From a checkpoint of a small transformer trained on Wikipedia: 11 layers, MLP 448 SwiGLU.
Each number is 128 + 32 x the weight over its row's rms, rounded and kept within 0 to 255. Layers, rows and columns count from 0. The size above them is the row's rms in percent of the matrix's.

# layer 5 MLP gate, 448x192, rms 0.117, rows 372-395, columns 0-95
size [ 94 102 109  99 105 100  95  98  96  96  98 101  94  98 113 100 100  95 102  99 101 109  98  99]
[[137 108 118 106  78 113  94  87  85 125 131  92 143 169  99 236  89 151 156 163 202 117 158 151 130 154 102 106 188 134 117 101 148 111 184 147 147 151 155 145 177 148 130 117 115 115 109 138 101 127 119 108 129 122 122 131 129 138  88  83 103  99 175 115 127 139 168  98 108  94 129 116 148 168 140 157 101 156 168 117 142 151 140 143 147  56 130 186 165 100 193 156 151  78 113 138]
 [139 113 102 112 205 113 131 126  76 173 113 201 145  64 123 110 148 140 112 104 167  99 149 149 131 150 135  99  80 125 123  70 100 133 128 128 112 128 139 145  95  80 144 190 122 150 108  99 132 133 147 102 118  38 121 119 110 156 138 118 170 123  81 129 165 141 123 130 135 162 154 107 148 155 104 100 163  90 185  57 160 145 140  95  85 151  95 149 127 109 162 153  76 192 105 159]
 [171 116  73 140  85 110 120 151  67 109 173 162 153 115 128 154 154 147 131 144 160 132 108  88 107  97  82 136 164 105  96 177 166 120 166 125 130 132 133 139 178 137  89 176 154 124 117  83 111 147 150 142 135 142 145  83 166 127 180 125 146 106 127  90 178 168  90 138 122 173 175 143 202 117 111 111 131  92 160 143 137  94 108 168  97 158 159 149 207 155 168 199 136 122 200 107]
 [ 96 121  79 113 126  34 140 144  69 192 132 123 155 106  55 105 115 140 149 110 138 103  95 148  96 129 118 129 155 144  96 144 124 156 136  88 104 144  95 157 114 129 140 135 124 127  94 116 108 116 147 165 147 116 188  76 151 156 155  81 146  73  88  95 126 155 146 119  93 151 159  95 156 154 116 172  86 108  76 118  91  95  98 167 168 136 129 133 125 161 150 160  96 122 175 168]
 [136 155 135  91 217 148 169 131 141 170 113 176 119 146 106 135  94 157 137 150 145 103 169  93 125  70 191 185 129  83 148  53  71 149  83 164 144 172 122 114 162 144  53 129 158 166 162 156 109 111 158 164 129 109 153 153 141  99 163 136 179 147  68  95 183 113 144 119 137 172  86 166 123  88 144 102 125  73 166  85 133 126 155 147 178 171  93 149 148 118 139 176 110 118 128 148]
 [122  73 176 126  98 106  58 148 137 145 156 128 152 174 121 147 103 106 179 113 162 152 142 117 116 130 132 139 132 153 123  96 164 137 138 100  99 146 159 108 111  85  49  54  79 168 135  54 111 138 152 112 119  98  68 142 224  94 164 141 169  84  90  95  79  83 149 143 125 109 187 101 119 144 127 117 124 148  64 114 144 147 100 136 133 127  68 164 104  57 120 128  65 107 126 147]
 [138 100  77 137  77 113 116 166 107 168 155 139  65 125 146 121 110 121 128 111 110 149  95 129 109  84 105 119 163 102 116 149 150  73 169  90 165 134 153 158 145 163  63 171 142 139 109  96 147 114  62  89 150  56 135  75 101  69 143  72 145 102 131 200 149  84 131 124  89 142  94 167 102 138  87 149 142 119 186 109 160 177 140 181 105 132 139 116 127 136 134 185 116 175 199 119]
 [109 104 157 105 135  84  91 186 167  89 137  72 134 199 108  97  94 112 138 108 130  95 136 120  63 118 107 180 108 115 115 100 125 106 122 189 133 158  66 114 137  93 106 105 168 136 138  76 112 128 162 129 158 123 134 184 150 131 146 113 148 115  82 161 123 112 135 120  84 152 149 152  88  71 154 131 130 143 181 140 179 157 104  79 126 193 119 192 126 172 117 156 115 225 150 118]
 [153 150  71 129  78  84 173 168 165 131  97 162 124 118 104 106 122 153 107  85 135 115  39  50 130 133  87 141 140  80 151 163 153 136 100 152 131  96 143 110 147 140  95 154 159 129 116  97 127  96  92 161 154 122 103 109 163 141 163 127 137  93  98 104 181 136  76 100  98  86 132 126  82 163 130 117 176 119 160  62 168 120 141 142 141 126 135 132 186 113 137 154 146 179 176 134]
 [147 145 140 182 133  74  95  84  89 121 129 119  99  82 123 149 120 119  85 163 123 158 152 170 196 156  94 135 112  69 118 137 123 154 109 146 124 131 105 134  95 156 106 136 156  91 124 141 171 119 136 104 163  86 180 147  96 106 135 104 125  73 122 107 119 207 126 110  98 158 121 123 113 173  68 160 173 171 161 107 101 190 149 152  92 167 147 159 140 105 107 164 103  96 124 157]
 [164 102  58 150  99 144 116  97  61 153 112 182 106 141 140 148 115 116  95 102 164 168 162 133 172 154 153 159 120  90  73  79 119 151 101 114  64 113  97 111 193 117 137 114 152 111 159 170  89 129 142 212 123 106  87 108 110 144  97 111 136 116 169 106 107 132 159 121 147 125 150  82 166 136 142 179 124 138 114  83 165 109 168  85 149 154 155 157 121 125 178 164 126 117  99 139]
 [115 125 115  82 139 135  58 144 125 138 136 111 145  90 112 163 102 141 174  91  83  52  78 152 120 111 167  54 116 139 127 114  95  39 105 109  86 104  85 102 117 125 106 149 131 141 132  73 121  94 210 106 128 126 184 186  96 137 125 119 104  95 189 124 147 147  89  85 121 178 158  56 152 182 111 137 133 115 133 102 133 102 127  80 132 133 141  54 111  79 115 112 158 143 147 100]
 [117 115 116 125 151  43 105 164  78 107 143  99 101 121  86 114  97 157 164  69 128  71 160  85 124  67 138 115 127 108  92 147 123  52 122 152 119 127 116 142 114 122 114 110 151 133 146 115 134 136  95 167 109 111 106 231 138 171 141 168  95 108 148 103 164 108 131 104 142 185  82 174  43  95  84 183  69 164 106 173 157 140 168 145 115 163 115 127 121 113 157 127 165  91 169 111]
 [181 204 148 132 107  91 144 156 168 171 137 119 134 113 128 159 131  97 127 123  78 129 127 117  88 135 135 113 117 188 146  76 127 106 115 158 118 173 135 174 116 124 152 149 123 161 105 115 202 157 165  86 140  81 139 106 109 181  95 135 157 118 141 171 116 143  94 147 158 148 118  83  88  87  88 145 159  97 117 224 129 104 142 130 124 141 144 102 133 145 138 128 122 223 142 130]
 [ 92 115 103  98 106 107 115 165 100 162  99 136 155 152 122 135 113 107 118  91 134 130 123 197 157  80  52 144 144  55  64 129 146 162 155  99 162 116 130 123 120 139  90 171 180  82 183  93 168  66 137 128 131 111 115 116 116 117 143 106 115  93 143 156 132  99  79 178 180 126 145 132 102 121 129 147 165 155 136 135  94 138  72 134  44 126 141  82 165 151 154 147 175 119 101 176]
 [161 112 110  56 122 107 149 168 187 132 122 128 134 137  82 109 156 153  95 139 167 108 144 154 104  87 141 154 129 113  64 132 183  94 155 145 103 145 101 176  95  84 174 130 120 119 230 211 135 130 118 115 122 142 113 124 148 122 124 119 152 161 106 130 127 160  76 155 133 105  93 142  77 124  68  86 172 120 110 192 176 143 169 122 188 168 128 140  96 111 138 132 101 138 138 104]
 [100 158 110 143  95 102 162 135 138 132 132 215 136 113  59 136 159 198 134  62 145 163 152 171  95 167 143 146 119 146 144 183  72  96  96 128 136 138 139 135 151 184 178 146 134 175 124  76 134 100 135 138 152 182 175 134 150 158 177  92 111 107 105 140 118 158 106 100 100 139 160 138 120 136  81  65 124  63 105  79 180 138 135 107 109 115  74  94 182 160 102 126  41 103 124  64]
 [100 102  75 150 121 131 133 160 117 163  77 130 111  96 140  80 132 147 160  81  91 179 148 122 112 132 148 171  85 132  68 110 115  95 165  92 186 128 130 149 112 173  30 161 111 147 192 131  84 117 149 151 119 116 148  93 131 110 154 125 119  58 126 104 123 142  74 127 102 111 135 152 126 127 172  97 112  75 103 168 140 141 151 167  81 124 109 135 148 123 145 137 122 158 137  65]
 [160  50 135 153 173  76 157 131 128 143 162 150 112 137  45 182 173 144 126  76 112  81 133 131 124 106 131 152  93 164 172  77 186 110 153 176 158 148 128 106 128 175 126 121 131 117 156 159  48  86 104 116  99 164 143 161 133 120 127 116  90 162 148 114 126 168  94 118  99 103  90 113 150 104 167 109 119 153  94 149 121 130  93 181 189 178 130 147 133 107 106 143 113 138 157  90]
 [103 120  99 144 108 159 110 163 121 126 102 172 150 148 136 170 116  58 157 150 188  49 138 171 170 148 121 162 118 151 116 107  92 114  97 118 132 113  80  98  68 151 152 173 121 167 167  46  70 106 143 108 141 105  83 193  88  81 130 160 120 106  85 160 111 159 125 130 110 158 108 138 126 155 123 190 129 171 143 131 177 103 113 164   1  94 132 135 158  92 142  95 112 134 207 107]
 [153  97 127 110 142 165 162 144 132 157 121 134 133  86 129 171 112  92  99  89 122 157 112 122 144 122 115  92 166 162  73 167 169 138 155 169 161 184  63 174  84 127  87 164 125 106 108  22 177 158 138 163 104  52 120 106  83 152 149 137 122  97 100 164 133 125  87 141 141 164 143 182 123 115 109 130 176 130 166  84 169  87 151  74 123 124  88 106 193 125 111  99 129 195 155  98]
 [ 73 160 136  94 130 161 153 153 117 133  82 155 132 120 141 136 138 147 132  87 129 144 150  59 108  94 147 162 166  80 100 171  75 116 199  79 109 145  99 127 112 114 118 169 120 137 141 139 125 101 114 100 133 161  76 102 147 177 114 121 164  86 120 152  60 112  91 114 100 134 162 105 120 139  50  80  94 122 139 136 154 137 151  87 122 117 188 195 123 102 117 179 123 134 142 112]
 [110 113  97 118 143 105 109 155 165 211 149 107  75 135 115 156 167 144 115  89  99 126 130 184 188  88 137 159 160 152  73  99 166 101 127 128 137 127 147 132 203 135 146 127 141 147 120 179  87 115 134  90 121 146  99  97 110 118 123 135 144 145 110 183 178 158 153 144 139 103 132 131 119 134 138 154 145 156 149 159 148 155 161 201 113 100  50  93 136 116 102 128 112 162 153 101]
 [ 54 156  78 109 181 113 133 153 128 107 141 106 137 107  72 138 172  79  97 110 146 109 162 109 142 153 102 143 197 124  95 107 127  93 136 141 154 204 136 127 137 124 168 163 129 167 133 107 109  94 117  86 137 147 109 122 166 162 116 113 159  76 154 153 161 169  70 146 127 122 123 118 149 126 152  92 134 105 121  85 113 152 130 153 120 119 126 151 193  75  71 190 146 145  92 137]]
# layer 5 MLP up, 448x192, rms 0.109, rows 372-395, columns 0-95
size [ 96 103 103  99  98 102  98 103  99  97  95 104  95  98 103 102 100  99 100  99  98 110 100  97]
[[ 70 141 128 137 155 140 176 122 153 149  86 141 145  53 206  90 130 147 116 104 125 149 128 167 149 114 142 136 178 150 145  37 107 169 141  98 155 164  94 153 164 154 152 113  50 118 144 142 156 137 122  90 132 152 153 142 159  77  98  99 116 136 131  98  94 162 119 160 100 126  91  94 120 150 183 162  77 117 119 124 190 139 104 147 124 151 153 150 127 142 170 143 154 159 136 135]
 [123 150 148 157  61 127 109 146 133 157  99 119 168 145 110 187 129 133  98 186 113 124 132 130 161 151  87 156 129 117 129 167 132 130 133 187  74 178 145 113 195 134 160 129 149 135 114 125  92 168 101 194 191 190 147 109 102 143 139 121 132  85 192 161 112 126  84 115 139  75 127 123 157 104 105 149  57 115 146 128 156 117 177 129 125  74 212 171 130 134 154 106 136 114 171 119]
 [153  95 146  95 122 135 166 132 231 186 134 150 109 134 141 130 138 129 114 101 122 109 151 171 124 108 169 113 136 150 114 151 204 168  93 126 169 129 101 145  66 109 166 104 122 167  96 123 133 110 138 151  96  73 133 230 188 155  77 126 179 169 112 147 151 134  76  71 123 162 171 125  66 171 104 142 150 151 120 168 165 123 157 121  94 121 161  78 143 148 107 110 180 132 126 118]
 [109  93 126 153  87 135  71  84 155 122  78 182  97 115 164 165 226 143  67 133  93 112 149 158 126 124 114 109  93  79 137 205 177  89 128 176  91 176 109 199 194 119 154 123 142 153 137 127 161 103 199 128 145 145 119 154 149 137 154  73 145 143 162 161 117 156 131 157 118 132 154 118 152 186 133 100 155  98 152 136 134 170  97 167 145 114  89 180 132 145 133 124  88 132 133 112]
 [ 51  73 135 166 131 119 100  97 113  82  98 129 111 149 166 120 100 142 198  97 117  59 164 101 155 150  86 223 127 116 145  87 113 123 118  80 128 164 107 145 181 151 138  89 173 114 161 134  99 147 169 108 135 129 134  94 165 109 135 201 156 165 105 122 183 125 139 111 147 156  81 117 133 103  93  52 145 105 137 175 168 135 138 144 127 181  79 129 163 163 150 160 141 118 131 121]
 [174  96 103 122 151  96 148 109 153 196  99 142 141 122  78 108 151 133  90 108 111 103 125  83 148  62 155 151 144  71  92 130  93 126  80 105 132 163 109 155 139 138 168 124 159  92 159 158  99 100 120 175 134 101  96  81 151 179  73 108  85 127 130  58 155  89 100 116 125 171 137 177 108 122 153 199 168 143 195 107 101 100 104 120 107 131 127 129 169 142 134 145 131 108 157 129]
 [133 187 126 165 158 146 134 160 131 124  54 113 121 169 129 103 111  69 145 153 150  80 148  70 110 146 171 137 102 144 105 107 148 121 128 159  53 139 125 126  48 152 180 118 106 140 148 123 132 107 182 139 113 166  90 109 126 183  73 136 123  82  61  77  99 170 111 126 115 175 198 120 135 166 113 114  71 123 167 127 171 122 144  89 161 131  70 158 121  85 109 160 158  98 151  80]
 [ 91 145 136  80 166 155 142 112 101 122 140 119 125 119  48 157 177  87 149 161 148 128 145  69 152 165  94 114 101 117 138 103 143 115  94 133 168 133 181  76  87 124 170 161  99 155 160 181 150 134 136 198  99 147 177 112 103 110 120  85  87 139 106 115 155 123  97 162 109 155 119 205 165 156  83  64  42 109 139 122 131 113 137 164 143  79 185 111 143  78 145  99 188 104 108  90]
 [129 144 143 146 110 119 168 127 116 144 113 220  96 121 140  84 167 146 130  78 174 158  75 131 135 115 173  82 129 144  98 136  84 159 142 174 105 174 143  83  74 142 154 152 136 101  99 145 126 136 147 101 144 106 117  90 148 141 135 124 167  71 170 113 165 110 106 100 102 172 139 109 152  88 140 121 136  53 139 135 122 102  58 154  32 122  86  71 169 104 151 146 114 176 156  98]
 [202 123 121 140 160 121 119 111 110 205 141 126 146 141  89 153 161  75 172 203 126 118  79 158 139  82 134 105 158 129 186 167 157 134 118 201 182  97 153 146 144 109  89  98  58 114 146 141 135  97 144 114 157  98 126 101 149 114 142 114 118 150 126 106 140 105 150 139 106  92 107 145  89 126 132 146 174 148 179 114 152 102 151 133 125  73 131 138 138 123 130 108 126 128 142 173]
 [134 112 103 139 125 166  77 100  54 154 110 177  42 134 143 148 129  81 109 135 152 136 160 117 177 115 131 102 131 132 141  89 100 122 108 109 152 160 146 157 196 125 107  85 128 141 148 167 143 136 126 103 162 100 133 194 163 211 115 104 145  91 153 164 124  67 174  69 101 115  57 135  90 137 142 164  75 127 109 160 181 122 100 129 143 122 165 142 154 118 132  67 143 182 103 136]
 [139 123 124 130  97  85 162 121 138 133 140  89 117 123 165 149 180 132 129 165 114 207 139 162 167 134 103  90 137 140  86 109 116 142 153 134 158 146  82 118 116 172 140 157 121 162 112 168 152  79 131 186 107 179 161 168 119 104  88 125 187 129 144 184 187 123 117 214 159 101 134 202  66 169 144 134 115 150 136 175 125 112 110 116 125 104 139 111 160 125 141 135 173 119 134  61]
 [ 83  86 113  60  93 109 163 141  91  95 134 142 134 179 106 127 134 163 113  88 150 153  74 165 117 170 106 169  56 115 108 117 111 100 127 101 165 176 118  62 165 158 128  86 110 199 161 110 153 120 139 157 118 143 139 129 143 188 136 139  59  67  95 143 106  57 110 127  80 201 177 139 118 139 103 154 108 119 132 116 182 125  94 145 115 127 119 111  80  85 114 160 114 122 149 168]
 [ 93 120 200 116 123 144 136 114 170 114 139 162 174  86 120  82 133 160 183 118  92 136 175 181 193 161 100 103 187 186 106 129 117 140 120 126 111 163 111  92 233 184 180 102 168 154 176 153 119 135 146 153 153 181 132 154 154 129 128 131 157 159 148 123 117  83 150  82 114 100 135  83 121 107 142 158 145 140 187 149 144  92  75  72 144 147 172 152 104 112 110 128 160  56  88 101]
 [172  85 134 213 111 124 122 140  78  72  68 120 136 103  98 155  79 135 112 124 111 108 197 113 100 140 109 125 132 166 115 104 171 119 136 147  63 100 181 143 163  70 164 143  99 100  92 108  91 117 143  74  91 148 133 112 197 137 152 159 114 130  52 141 157 125 163 113 122 119 138 131  98 113 101 131 121 117 135  77  89 129 122 172 145  99 206 123 103 158 249 145  88  75  97 113]
 [123 165  81 105 192 140 149 115 103 139 130 148 121  64 151  90 132 119 116  68 164 151  99  97 101 142 147  88  79 116 113 129  73 103 160 101  62 158  58 126 152 107 157 156 132 134 135 145 123 128 119  86 123 170 107 179 183 143  97 129  77 161 128 110 158 109 110 149 122 125 171 119 145 160  97 113 134  69 108 159 124  87 150 190 154 161 124  64 132  95  86 174  86 128 102 106]
 [184 100 107  98  86  90 105 139 119 103 107 110 129 131  70  72 134 129 170 122 135 139 115 160 148 119 122 122 144 122  80 127 204 140 147 121  96  53  96 125 176  51 132 148 151  91 160 165 149 218 108 173 125 113 143  96 194 130 117 143 169 162 116 151 135 174 119 114  89 180 107 175 111 165 137 168 139 181  88  88  96 151  77 169  94 194 113  99 140 167  82  91 138 106 111 166]
 [134 127 147 116  94 104 152 134 177 107 154 161 161 129 132 101 118  84 116 135 126 155  87 101 122 153 119 109 197 139 103 141 155 123 160 114 210 146 105 121  99 161  88 124  54 158 134  62  73 141 176 140 123 137 116 107  94 104 161 141  88 161 113 130 146 202 168  59 100 124 154 110  78 176 176 129 123 100 109 133 126 126 177 160 113 108 137 131 185 108 113  65 146  97 129 138]
 [152  57 115 153 152 106 168 165  70 128 189 119  77 115  86 223 163 162 120 130 149 109 137  97 130 152  96  58 144  81  94  85 158 125 125  60 197 106 119 110 145 139 116 173 136 136 160 187 140 134  84 121 146 150  65 129 138 165  87 113 143 132 147  54 166 212 192 115 112 149 114 123 169 147 115 149 119 131 164 147 110  82 120 102  81 138 137  91 130 158 161 160 184 135  92 132]
 [ 77 115 117  81  55 144  98  89 117  70  38 131 110  64 164  91 183  85 134 123 155 133 154  91 193 126 123  75 181 129 118 128  54  75 145  52 148 102 149 132 117 159  81 151 145 118  89  96 126 163 106 151 143  85 143 106 196 109 128 114 103 141 161 150 105  85 154 150 130  49 130 100 147 167  86  91 143 181 114 145 149  96 153 129 145 160 129 113 159  95 158 140 116 102 107 172]
 [189  82  78  80 125 102 174  83 139 115 225 109  80  91 153 111 142 101  58  84 142 117 179 121  78 115 153 110 130 103 113 115  83 187 131 176  84 123  39 113 126 127 130 151 139 140 107 119  77 163 133  75 110 156 144 140 156  69 144 171 165 147 130 119 116 107 161  98 161  90 152 177 139 139 114 105 116 112 158 111 134 119 143 157 190 144 130 167  83  89  85 128 104 158 111 151]
 [143  88 121 175 171 138 139 119 100 122 149 115 141 132 147 168  87 148 199 111 151 102  95 156 190 136 122 178 104 164 100 105 132 159  85 155  95  81 175 116 163 151 122 119 135 164 110 129 130 122  64 159 118  70 179  81 106 167 155 145 138 127 165 103 111 106 133 112 118 160  98 171 137 154 181 165 130 108 118  70  62 134 101 122 141 130  70 133 142  90 146 108 152 124 138  82]
 [137  29 124 144 119 126 128 145 113 110 124 125 105 141 154 133 107 184 149  92 124 153  61 113 182  94 143 119  90 111  77 129 165 150 102 119 112  71 185 101 157 112 195 155 163 116  59 161 128 183 113 139 120 102 131  75 157 147 111  85 158 180 147 132 117 113 120 112 118 132 145 116 143 104 145 132 123 153 139 208  77 118 122 127 188 123 112 121 139 215 136 148 173 111 114 172]
 [114 154 157 109  92 105 170 135 193 146 181 109 131 108 121  70 160 103 137 123  96 159 125  82  83  92  60 121 164  93  91 132  78 159 132 126 190 148 177 144 149  83  97 135 137 111  85  67 127 150 136 184 106 126 177  89 100 170 106 106 186 149  96 146 181 108 126 117 163 137 124 143 150  72 124  93 151 110 109 129 121 128  98 121 103 118 170  87 165 104  71  97  66  79 145 107]]
# layer 5 MLP down (transposed), 448x192, rms 0.105, rows 372-395, columns 0-95
size [ 99 107 104  99  99 101 100 102 100  98  96 102  96  98 102 102  97  99 102 100  96 108  98 100]
[[147  81  89  55  91 169  95 144 137 142 118 139 187 184 126 138 133 168 149 112 131 140 116  93  90 193  98 127 152 119  40 118 143  96 115 141 118 100 191 148 146 134  93 147 114 111 128 137 128 107 139 132 140 120 156 101 157 107 141  43 149 101 113 122 128 133 116 164 145 180 128 125 157 171 119 172 155 124 153 127 101 101 137  67 170 120 108  95 110 162 115 110 126 215  89 184]
 [127 106 146 130 105 128 118 220 112 162 126  96 103  71 136 101 137 115 129 110  90 121 138 146 148 189 151 133 125  93 117 145 132 137 145 133 151 130 138 142  78  82  91 160 136 127 106 218 131 164  85 136 255 104 143 147 173 153 131 149 141 110 105 121  93 146 117 148 139 143 178 165 142  50 128 108 124  90 133 105 117 139 122  97  93 102 129 111 110 130 136 131  82  91 162 141]
 [176 135 130 180 192 166 104 123 152 133 152 101 122  75 118 137 146 114 140 106 145  74 126 109 142 161 166 157 159 104 163 153 155 141 134 102 128 132 154  95 111  81 106 105 163  98 119 149 137 132 158 112 134 148 122 113 168 173  84 183 171 117 116 151 139 166  32 146 158 177 177 155 100 111 193 131 140 162 110 117 158 155 179 149  75  80 148 139 140 138 170 128 145 170 179 169]
 [ 94 154 162 129 163  93 174 193 127 119  96 132 124 115 192 118 161  96 139 132 118 126 155 141 153 106 117 179  94 141  21  87 162 128 120 172 135 142 113 130 167  93  74 107 111 151  77 105 199 178 169 107 146 133 107 127 156 109 121 133 111 139 140 130 131 128 128 133 113  91 102 156 109 131 136 107 103 103  69 171 107 126 147  97 156 112  62 103 156 128  61 148 171 164 163 106]
 [164  96 113  83  82  98 136 107  83 168 145  49 102 114 143 134 105 125  90 168 110 124  95  60 117 142 149 121 134 126 143 110 122 135 123 109 107 156 174 125  59 148  84 175 174 144 130 110 147 131 131 137  78 171 150 148 145 229 161  86 143 140 123 161  98 181 144 112 119 134 108  66 101 158 137 112 162 165  76 104 126 177 157 125 171 137 144 117  85 119 172  67 148 149  91 100]
 [174  89 116 113 136 155  86  52 128 172 127 143  89 182 116 163 135  88 115 102 142 132 121 178 104 123 147 147  94 182  90 156 133 123 118 160 139 138 141 140 116 162 125  83  97 143 100  95 156 127  76  75 104 127 107 138 135 149 165 145  65 114 128 107 117 152 130 124 123  52 194 126 111  86 116  83 144 159 111 153  79 138  94 175 115 117 103 136 111 148 116 155 100 169 115 130]
 [ 86 141 118 162 179 109  99 188 134 134 110 189 133 109 136 148 170 105 106  88 130 146 102 147 163 116 123  98  91 121 108 132 142 121 135 109 142 190  61 167 119 115 142  83 159 112 100 118 119  87 158  92  77  78 200  82 115 131 119 123 144 155 185 169 169 125  97 167 133 122 136 104 139 160 145 118 126  59 108 128 182 140 121 131 121 165 106 121 102  86 141 151 151 115 103  89]
 [142 193  73 142 100 109  86  65 118 152 148 127 139  54 104 135  82 105 148 182 112 135  82 142 172 104 155 145 111 141 109 173 172  68 162 116 119 114 143 104  64  96 115 132 113 129 140 151 139 140 116 162 156  92 182 116 156 112 135 118  83  88 138 137  59 143 128 121 125 116 159 166 127 151 155 191  73 128 100 138 105 135 138 100 108 108 167 135 101 146 167 135 152 112 160 100]
 [125 128  58 156  46 161 160 129 102  60 174 124 100 108 134 155 145 123 105 211 135 134 114 130 135 154  76 129 182 144  78 137 109 102 146 149 140 150 133 186 182 134 128 119 138  63 149 127 165 169 178  55 132  98 137  55 150 139 167 111  93 158  95  45 152 175 156 124 149  92 112  99 147 140 112 134 118 116 149 183 159 135 143 100 170 116  93 102 129 169 153 165 106 126 123  66]
 [160 109 114 161 135 115 142 138 111 111 161  93 199 126 131 168  93 162 171 130 124  83  99  62 121 159 120 115 100  74 155  94 136  72 117 171 116 140  88 142 109 128 122 135 123 103 125 100 125 123 141 119  54 140 122  97 133 105  50  90 172 124 119 108 146 175 163 115 153 162 196 147 154  48 104 121 133  85 147 105 132 134 114 180 112 164 128 158 120 191  91  78 161 102 117 129]
 [152 123 106 138 119 148 120 122 176 165  93 163 138 219 123 141 185 150 102 163  87 116  44  92 124 131 138 140 105 145  99 140 132 153  84 140 172 143 137 121 172 100 131  84 159  94 161 105 154 170 183 132  75 154 115 129 138 103 130  70  59 160  97 168  89 125 159 137 115 124 103 139 188 141  78 118 131  70  48 113 133  61 139 164 164 135 148 111  50 115 174  92 136 139  93 107]
 [148 101 151 153 179 103 152  34 158 154  69 123 138 147 152 101 114 147 101 199 128 119 225 134 138  63 131 116 150 112 162 114  96 170 139 104 118 144 131 119 136 165 176 154 201 165 125 128 125  98 161 118 209 143 147 113  93 139 116 109 134 131 137 144 122  85 156 136 121 154 178 155 161 150 115 148 105 118 124 137 126 134  75 110 138 163 132 146 138 163 129 140 109 109 162  97]
 [103 158  93 105  99 144 123  45 179 142 172 131 136 133  74 113 117 105 121 117 112 167 169  98 162  83 121 135  96 137 130 131 128  89 113 175 124 154 125 118 151 101 179 142  99  95 121 125 126 183 118 113 255 118 109  96 147  87 147 148 129 175 128 163 137 128  95  91 156  89 103  86  99  81 136 134 145 147 103 137 100 137 154  67  97 119  79 106 118 109 138 155 107 120 155  62]
 [ 77 106 175 161 106  76 151 117 143 129 119 214 175 127 120  96 122 138 130 158 185 124 144 141 120 148  96 120 137 131 154 142 120 168 126 160 115  90  79 138 118 100  83  96 173 192 140 120  98 116 129 145  51  90 172 111  28 183 167 103 126  71 137 116  95 104 126  85 119 134 125 210 181 102 123  68 207  99 113 130 130 116 142 114  99 165 112 190  57 142 135 143 122  88 133 117]
 [152 136 149 149 116 116  70 177 125 130 132 133 139  95  85 157  87 124 151 111  62 154 110  83 128 131 163 141  87 127 150 125 136 127 157 143  89 120 126 164 129 121 141 150 153 173 168  89 119 133 178 178 163 158  99 167 134 119 151 142 108 118 102 145  88 141 158 102 169 127 178  74  88 125 136 129 159  69  89 188 148 148 115 115  84  73 158 131  99 158 131  70  40 127 244 155]
 [124  96  80 167 128 131 136 186 112 101 177 116 131 142 144 147 115 184  76 151  98  81  73 158 147 127 131 131 168 126  94 176 125 178 161 160 124 163 165 138 159 100 130 108 184 179 167 100 133 110 141  98 156 140 157 143 105 108 137 116 120 126 158 136 129  65 118 123 128  87 127 120 136  44 200  97 160 124  77 128  98 156 141  66 146  98  64 105 135 162 107 124 148 114  96 130]
 [135  95 110 109 180 109 117  95 122 178 128 127 172  97  94 125 169 190 131 124 141 137  62 126 127 176 147 163 120 101 156 147 158 138 123 148 162 172 135 172 172 113 175 149 136 144 118 118 121 146 243 103 161 144 167 110 171 103 113 113  87  97 123 156 109 169 135 172 117  93 126 153  85  84 120 122  98 138  99  92 102  91 142  97 157  77  98 128  83 138 103 174 138 162  86  98]
 [151 146 160 135 107 193 124   0 133 139 126 157 136 113 185 157 137 165 157 157 191 157 145 133 142 133 107  79 145 130  96 138 132 163 117 167 101  77 113 137 181 117 179  97  70 153  88 184 128 137 187 122 195 149 159 126 141 117 141 104  98 108 127 128 126 145 106 123 116 193 151 126 107 161 165 122 142 112 111 137 101 102 129 132 129 175 161 149 117 130 125 127 139 116 152 103]
 [173 142 127  93 193 147 118  61 130 105 145  76 146 146 126 119 130 130 172 105 141 151 155 137 141 142  60  49  62  95 116 181  79 102 119  62 114  81  83 130 121 132 148 102 124 110 132 148  88 112  70 108 123  50 103 113 131 112  82 113  93 178 127 127 175 111 143 112 185  73 135 137 148  87 127 135 161  96  79 100 138 171  82 107  98  93 123 141 150 135  60  98 110 141 163 140]
 [148 128 112 157 125 140 138  40 108  90 146 119 125 114 151 143 140 122 146 148 147 145 172 114 230 191 106  53 101 137 161 133  81 120 142 141 123 115 181  98 160 192 123 107  58 107 162 117  99 119 194 166 205 125 125 130  84 165 148 158 138 107  98  48 132  89 196 124 154 126  97  92 164 133 169 176 105 168 152 116 114 121 123 148 121 124 112 167 159 132 120 176 131 120  98 122]
 [142 161 219 143 107 106  98  93 133 146 101  87 108 122 136 115  78 155  89 128 121 214 146 160 104 156 136 155  98 122 156 150 164 146 101 131 140 100 161 103 134  55  80 130 161 156 172 183 117 141 189 126  94 123 112 174 119 149 137 149 147 131 130 167 109 171  80 167 102  69 152  98 138 123 106 125 132  99 142 122 178 116  93  95 163  91 112 149 153 163  77 103 119  91 187 137]
 [120 156 181 146 141  95 121 169 126 165  55 102 127 153 173  88 138 102 116 143 159 120 113 103 131 159 136 146 114 120 157 122 137  87 133 160 148 160 100 165  66 113  89 123 143 105  87 119 151 121 123 168 136 165 143  74  62 146 119 134 166 120 185 158  81 180  88 156 117  94 150 117 151  94  97 180 145  53 200 134 133 108 104 127 126 161  37 139  84  98 138  82 111  84 134 134]
 [ 97 152 101 131 172 162 125  98  89 136 192 120 101 135 139  84 118 129 165 137 140 136 127 143 140 122  91  92 133 112 153  95  96 186  50  81 148 105 160 112 169 159 124 103 138 114 147 118 177  89  33 118  84 116 119 100 122 152 118 161 126 182 148  52 117 108 101 111 103 104 120 105 114  91 105 125 112 140  90 112  99 189 165  39 171 100 141  83 129  67 125 132  99 124 157 105]
 [126  84 109 137 129 127 173  40 114 123  91 139 137 162 127 168  82 129 103 109 147 106 170 126  65 151 138  52 153 131 136 134 135  94  78 151 130 103 141 149 119 167 131 124 147 109 131 129  82 109 157 108 146 128 125  80 148 132  77 195 132 132 144 127 116 153 101 143  63 139 131 155 185 147 180 109 140 163 105 135 132 112  87 137 147 118  64 163 123  96 164 120 120 137 125 181]]